Part of a small language model's weights.
Training: a variant of Adam for these matrices, 6070 steps.
Each number is 500 + 40 x the weight over the matrix's rms, rounded and kept within 0 to 999. Layers, rows and columns count from 0. Numbers have three digits each.

# layer 7 attention key, 128x128, rms 0.188, rows 106-127, columns 0-127
559541483441504533483446537550534561552506520516486486496462497522512555484526475506516492499489501472497503482473409449473502496461458396488506513507526441580548539484486519464546531576545527522493469504463485502493458440429525448522581511503484532493510506475486480519483504497539472450464457440555492459503532513505438503477484509555458454529478467527513509495498478485552517545538
501529509458474493451490500523492546554524525496472465509441487542475543498507460492501493513518515541463488515472419454495543461483459416511484465511508492590502524493477490419560518563547507500515447548480499479505491442444518450535517493515515514488521479443488445507471506504487494521496444462537489484529539551514468528513501481512456469486479469507515542503482490493576520542542
558513501510497508572453521556471471459523527481533470499509473498490521519484503523456452531490524519526472485486447461537534514491498462461478488465504512502500492483474494487500507558503562528516497515474467540465530472448556492511605473479489482484522501545494434438515509514496422513488476478523509537478487464515482510511454538499515529521485540533511445483520463498531554563493
447508546508488419499617440487475517537493512444483529557525528507485471549494454458436481507547484493487485590471541536473543495547496515549545500546475524476505507543480506514444466460551497433528475524541455462530536504517478495531413508517506473494439420516449500515470501494430539528555480564468561540503521551471493521519526500419523491460546482503473513518462481507490458464509
503507509492504478508429489543486532479472479499486515525508461576451553534500501520520569520514528528480482498479446439502522547484491445508539436484496483520491490454480462427498551534538606559493446520484509542463480495474537516519555496510521531497549535468462464484471498473539527548457541459543449502519494454504476538501497487491464541496454525513511440443524447500554521562478
540514467477473517405499483460501503520500464522471505521515520541514565461487423535471523526500500560565533503504466516506491447490509474488480486452521502498568490517466543458574536526492464508503553532499472492518508465519510479486470497498508515502451498454486482535482501506493501504458488516500474564517509482515500449554500504451514481408501444456424502481493526513544510539540
594521437451514506474449540526504535488529498501487483496517483470546485502561450520532521515466516555567501433555397478494533451460487481441456519457526445536566501466454560473558509585487464548526566457442488520447474444496540478506568507492455507496552493507451547532495495544543453516456450471555431520506523487515444437493463531539518480465481541567466428530490497494530548537542
588524462444494537523440541573501552524528514525486454473483442488517538513510501525500482473484528522537483465490385434498521504489486425459500508464559456557552531445485506457541541596512500537478499447470513513457429438447513471486616514496460492501534541527506475505498521525546447447416482447561463501524518488501434486452505522546452499514481497535525469487518501477540550568522
425472523498497523427527482433477500515476453495434534428466505531485450484528511441543572531497515462445495484507535518506435480437457493539474509575447521497425531558515493497496468505517524504534493514505539503507473535525474538523393522560568508502510505409495508478455475419521561519515520507495461437505493477527491467511504484473462455529503512502522557500492472482480466455479
495528503504487535518517509488452469478517489435445460476497542490512436506502507531475487559483549471488523415486553548488469455480461542500494542545469480492519470571497540486479438463453454502568469500495516427509550552535488493479434493518554468471476467529507495493529485493491466511550493546477498472475511475535551451446417513473517440534471537533521553514490533520420509431471
514515503473530471529532457529507584511524555522494447533537501489564514532452443451468511424509503512504510541503479480451545504548500503490525561512507451551589500486464561565511522534517471510511498425506498448476463450522491477490529509483462502487491475523495504535536495495525510474487508486498522544515540547487433487455568523464512463482508488478520493509451471486445507507521
496495513501516503556563475560506550512486514502527528510593517442542485544475464468447439460468418470511497609545533518457502487528523494484518584491521507451523544505473518629471471525503460452530540488478425506479517487511464523517483512483457518512461475577523544520494503519494464429538439554476560538457507506470479462526503565469525513467533514469474469479502490488430511455497
507522537512500468519545465504398480457503477472472418476492508417491438567541516489492566521487541506467474493489509536476502482517498557518486515561431490489502461490494479468485401516433485555554514525525502479482521568539490546494476518531556476518517503490450475486477495530485481571493548496522476555506468484522516457474512483422472484515508555527540516507479461536465513495462
443488525493492504467475478477503471499479516502450500419436499558471493488552540484533555540495526516441483432475493487505446511470453479562509496569435486521466521519502422461471457497540534526520447510515549481525457543504489520519427501551545508494526508426483501513490479465498556551483544503501457413506480491541457545454510479500531474582510518525547544522501482493518484505497
449511550526487476513537465465462439471476448446437503462506545500471453497554509514509547583500548496475468446471560512524444486478488559538513480566421535449447491570517496471449432460484518510564471508534496499490527587521504525525449490551547452493508455511450526489490490466490503535532522530499450472505475468495523464452438459443561461531499545536507491504493512531492458445465
466503540499476520449582492491457485504459453482448530431500549495479429541532520491480500554477483477470493514504545537506449427455505505531455521565487541461427531536495469504494370519495478472553526584464471511509559527535492523539382517537580489500448456465502512482462468491481514523550437552467502467461489495502559456537455532448488487495547550514485527494513510487461503453481
490501492478458548356574549435446496557433439538409530373456509498502492505531466444486512515497478490516498510517467543534442436447507516567437556530530536500496538524489495455572500590498439525490537551486518501497483478517443518502419549543523495528485488411522533533461493454469530459468443527510486454534483507531518463532499507532467492489531456506492531509524513497485505515514
472486543512532501493547479446541513504523563522552485530496551487510475526441509463470464419512447442496544556546589570435495471529512554513478546481478507527517473503496506566464465450464413467501511508503507431522526511558448528486424530481532491503445483483493491518515486481486493513556501531431573505461520554491524513505537501494506515471506483456517564539455503505398485421504
513475473520498435477464488486487525449463548613551489516428445489502452507502549448467528438527525518490537543502464495464521498470537573522432461494491477569452451430516458472584555498490487550450517461504489544472522493483478529495528505484505476538499526405493510503463496493490506564450492449485452562553501498481509534472489476533464552495513476526496492527482526455499539451501
453488508538506539426527512421512447488453474538490535494444539542473471513492534474495492488510422428471524529546569561498443475460518539548460490500498526468426498488543409472502502435508465495460499550503503472546534533518458536504393516496545506524484484414526521494477492435492538538509497511436516467474486481515591519539506470541483547508533465489502569535508515513485468437486
566510474512505445568461530542503485478567547489563432586516477483494541515456487546452417480510491530541480479470427486498592510546539494454501449408525470535557433421496490464514558504508498538443493503513474491490550447463547461473626464440476503470499503550481461502542517569486420509470464472518553570525519532469532561500499500528529554484489482494514460536492509513530551588501
442485522555502526455545528438484430491451486492496546493471555521477467504519535475506506518515431395439503505532601569499428442431500548536492490517466524460409514517520463505478420439525477508509463586508503506560566543520456541519389544528556510512494454442513529479476473459480526566555482530437509444471471489510617520529488496523485503515533499512493539547505513507470455425487
# layer 7 attention query, 128x128, rms 0.191, rows 107-127, columns 0-127
529533467460503561497489494453488580484427535490510497543580489495526508506489488502438510487455544496527526487477496560482524547523470467443545520505423501477602453536534593529497542452423458527473582466451559483483474492522549448371505486516502492495477572525486562503571496500506458441498516542478476565493479520497512472475517508494567553546509461523496457528486429436489514460557
493502569553509512454505488433494507516506515507491504469499560432504506463549515480497509512491493436493514497506521521548464511468501527488487499506485526503520514498521531513480498473464412497467551504495525473479464477530540517517461476504461482562482557543503502511497503505511546455516486514531535499477530556516503496483522530474452471443462499486482590488516560576517459503445
499489427499497517559504469521497532480570531439530499515503444522514514483473576441546484473499517461483515561523493484439571439476502440410517512492514501488530483440439472484529487510500489506483485506456507591480554499503512556493563545487481528464503468483530485503536513534560423442505504495504496501484543522506532450487515489498573501465505489516488449525468487414515518433489
471530521476500471427554539479484531534485483504497454494508593445534442506516510439487477508489564480470497488499505508479467476468479535489506516504468468494530518473537542513478490491485467539484552424502521477563511542478459462473458490486480472557428501511481555499487515465483498483530495530487539452464479503472522507460479447487523487524516499490505530521493537481495490530506
540512459431489516557394532543461528491490507531512475489552502569435510494515554517505447532428499548548523410501442537487536580548502547480494539510482451522527460473476504515502546537495547528462474481526517502515483454505543513459477507507434443474485494479492482485488505482529434428468507487498510535525593506505467423574494489457438545497520487556475464504480520448486501481550
541529530497515507468445479461513480496433533543509512466505517539446505481552503541450471503426456491536515463497498558538478545516513535519496501516513537503489517505522503514489514483478473522504511473497488506540521478535503476498494509521493428513461515499518475499504501482512523455472503505479488493498502482501500498515491563502475507494473495493527541457493502582513496505515
501534545515493505450478525472537467510427517520516494497523542501546472528547471511453506531455466515490504463493536537536457549489504535530501487528486499481503490558548532525489515458474481505480549486497526468556499498509514473495436478511541468529470539490480548512494498517486533526497482525506481503488457489467499493519507487470498545513498494475475538495492493564497506517508
482500440457494477512520576504488505468505481454487498481483491477471511524472460500478497442546540536492500467488462463474516479529485465497494470464437441500527530486492535468497514517493538540510498429533472508527511513476507469384523503515479502494496506514523525500545507485490505539475508505467544476483501507466498546413522521505512505593536498519532484554421456451475503535520
539484451501535457509460473445500470460529464508501562472471458507449537492459466571540518465507526518531486526497485469528553453535504439491476497490524508476477558503454472503461489523532499461532447480507415535504485477500515524483531509534443485491508513495534461506528505511526531533460533471502520478467600536544389497462534551471451468525504507513514505502474447441507473478486
476498466483477468506474488508508487489489540498514491500541463522515507479493520508498521488455475572466508498505547485467525474512493459508523504518551533494470521511493507473529523447569500520510504494490478530561561494502448510510487575514525491488470441462521526537479484528535483503495514513509461468500516501430485444523533465489546511524512464476465459495476485495502547452503
484490528554457466546465521530490428478593518452536505513474472532488488449459564474565491483479459543458501470507568467540548491481525463477514496479523519499498507467496427488524483447561476501480481552502501541493522504485511583503528531498499522466553468493563445485505492507551501547469496481576517487506532507447536459512511501447521505448467519483516533499502554560565474492492
479524482507543488516524497487553475479539471458461505488503490501523535495473489470485521432499538496524505512558481492521514439499459439475472472476556533502487563507466525501465545512567492500511512459496448528548546487526488505488524525499448498501446464483514484556511496500539519519532491493489484465444512519537483472486497500499518472504535503457552472500469466460528484462463
489493452482539470508563519493479525492465484465499501478531481451541477540470427517476511468528535457484487499469495506465510459495467448494525462483454453512509492528524556494462493483465536528526511423509465502535529540496500429394509511530509485504452501495477559473582522487445489517495509521401531501472454550495523564428532487525537501593528491505515471556454422458446528490519
507492448493532457493547516475508506510555471475479508493480488466467517520489521483526493453513575451504479560526426475466542412478482441476480494479489488499521522444468462496469447531534482450512486490477449555503570499491480552456551539512436500513491476485526450499528522505510502491500492477474550482451549554563472528456523559500480486497519532488521511526455466447499480485466
512507461516511521540468540482497484469526476423526501509490470509457541469470505486507501447504552493515501501509485496512542535526502450444468486413430488491544504475456490508475485496495494518489494481492509533458496487504567529411560507497428507478519538527566455492564518469547518526457495472489529502475540523529505499458525543492490464529501523514557501529477494458507449485511
502509443487487577581444505529477462435429512484506471556535478542499537543493484500480468505475491583502516488502477501486540617534487492465509481491424471515545441536489518505515573496458602539488524492529506499495464468480547477358481494494497506446504519482509516454527513510520482535448507516469493552502484473491498487511537510476487505568527471579541437518438448473466515486567
521507476455499498562454436546510484489539489487516520495521407541492534439447490509543530457547478567504504494497544469489539481531475459515517498502568512514469507485454478475529516492557537495568462542489478533496504506506468523534522503499499506453536438499515529546502490473520483520492556493504449482518503472480481488534456477492542480503475490487465449471538500498526512452528
464518509479494573495429487516576471529440455578491502516509564497467510487480434499483480512520479539508518506452491574488405483542494545521490519515555530479456532520493510504526567501493542510469528517471534493611532487496491417569460485494541448427440524489462515478505492442470491522495509532503482461506402459513525515578527439537522485529513413471506499445555504469506528554548
514512477454499534564476505571542513481500476519505517557517475514470513494449474478525494475565502524522498502463520495471499501541499533517483501497473478520496468509462497531516511510487573481517457525519504488502468515494504469486507448472494520458514515515484494500511502470477492543487510477492517498516468469525499534494460485511511480536490499518527446494539510441486481516555
488488561535531549492490428492504528544468525551492509506507502492496499473537518481496527530477477465506503552508527532515462518487509546496493539548549551497468500497504496541495498506472468467494511574488515477484485484538494505597460507490493507525468526517463498516465482501524510445550526492522456536492495507552496470588477495502496477426467470481448525406592536529501494467446
508502456467522509564501481527511527453534457475509499530479455486470514478460474481527526419563534494525481522497497479480541487542499497488470465471458458518510469473468499514503478503485558483545468511509490505472482502485505503462552464483468501470520519540501471505561515481513505541493506520480522523507511496547505530469463534519528454532484523512543484503507497461492488496509
# layer 7 attention value, 128x128, rms 0.178, rows 64-67, columns 0-127
494521439518485484483502516512476499459487463513468485463510465492502509512469480487471495451439501476506502466490497532543532464455460504473517510511530492543518540525480527480508511533478471551525497475495488483506461474499490521478515515473510496488513530516545542506490511506491499505465497526478507503492532475542509538503500509540473489473559514480547482489539504507529542534502
508471496506487471487468521457490515423465479477567553514531515510532489506494523516458505477522481469540521460458489551579468454498485515431516465492455466495496473464519502466503476535619519458512517524475468518532534522548587506538517453496511476508534494485505503509504496519498523531533584427497475495490456511477526520469484488555487483513550499511454524482545471508496524478495
477494538422497461455537514507515502529483522505488509527526554522562454504521512489457504520543539545531528479479509484431478496502504503484521494490463497482488469508511486497507506538552477438476501493467513492514521481492545508574505479485472515521475500492509499524503489450487506461563541540528495521510459512422473515446520506498550504556536485473449484507435497563525518477495
549499553447466558524459500496479535514470562453535446479512510526557578471519459521495501477538474446513513522494462462503525490517468512456498484500455456524501480504493459492527469536541488486540545534481564509469539548517534486576522495462493505502520492452489472539484483502469493514554510411568456498515471525473521533530459532536480465544517477504453523528515479553534460495522
# layer 7 attention output (transposed), 128x128, rms 0.186, rows 64-67, columns 0-127
523484477554509579519519441503503493517468513514513462481513500495477461399472531482461475525432515457542441540501543563468541468486499475497499507485530532547512487441445509507455524629497471493477517516476489526465501511579465454453480518505488508494525488466534499477514538471562482456513479510440438512460529527522500509473464475493519545530501549469499495462538510458536507459428
488423526472395463441486525481545468509467552492510548469527504521501514527498502504458497486478494501460479447465514514454480527476441501485570491500517446484510466541593495491455501514528573486559526418583548456564490533555600482491466513581518438547531537471494484500554475502488474537487504459575511548490461461450522550506536459529464528505484523494454537517543425535471536511491
481541587396481482439506581501510471488462536510466539503505514486515511571555496529533488472526448551463495441451494481491445533478529534493470482523453426430472525574550503511495522430526490481484508485507535449552494509452560560533513494487494482498498546477445527504486534518464525543501472473593447521492465465471547501502536502512481502499465476495499540541515465547473532517545
486483579464463463513449518496463487515523561499531531483522526539552488579525545534512505550527479540467527459501538462489518518486480506467523502477476439473535536545521474455557494458521570472528522476557501510572480517470556538607496519537491444539529553511483504507488458500484511520491560452597527503543443453472539554543606456511501487478463470437509548556494479541474503555473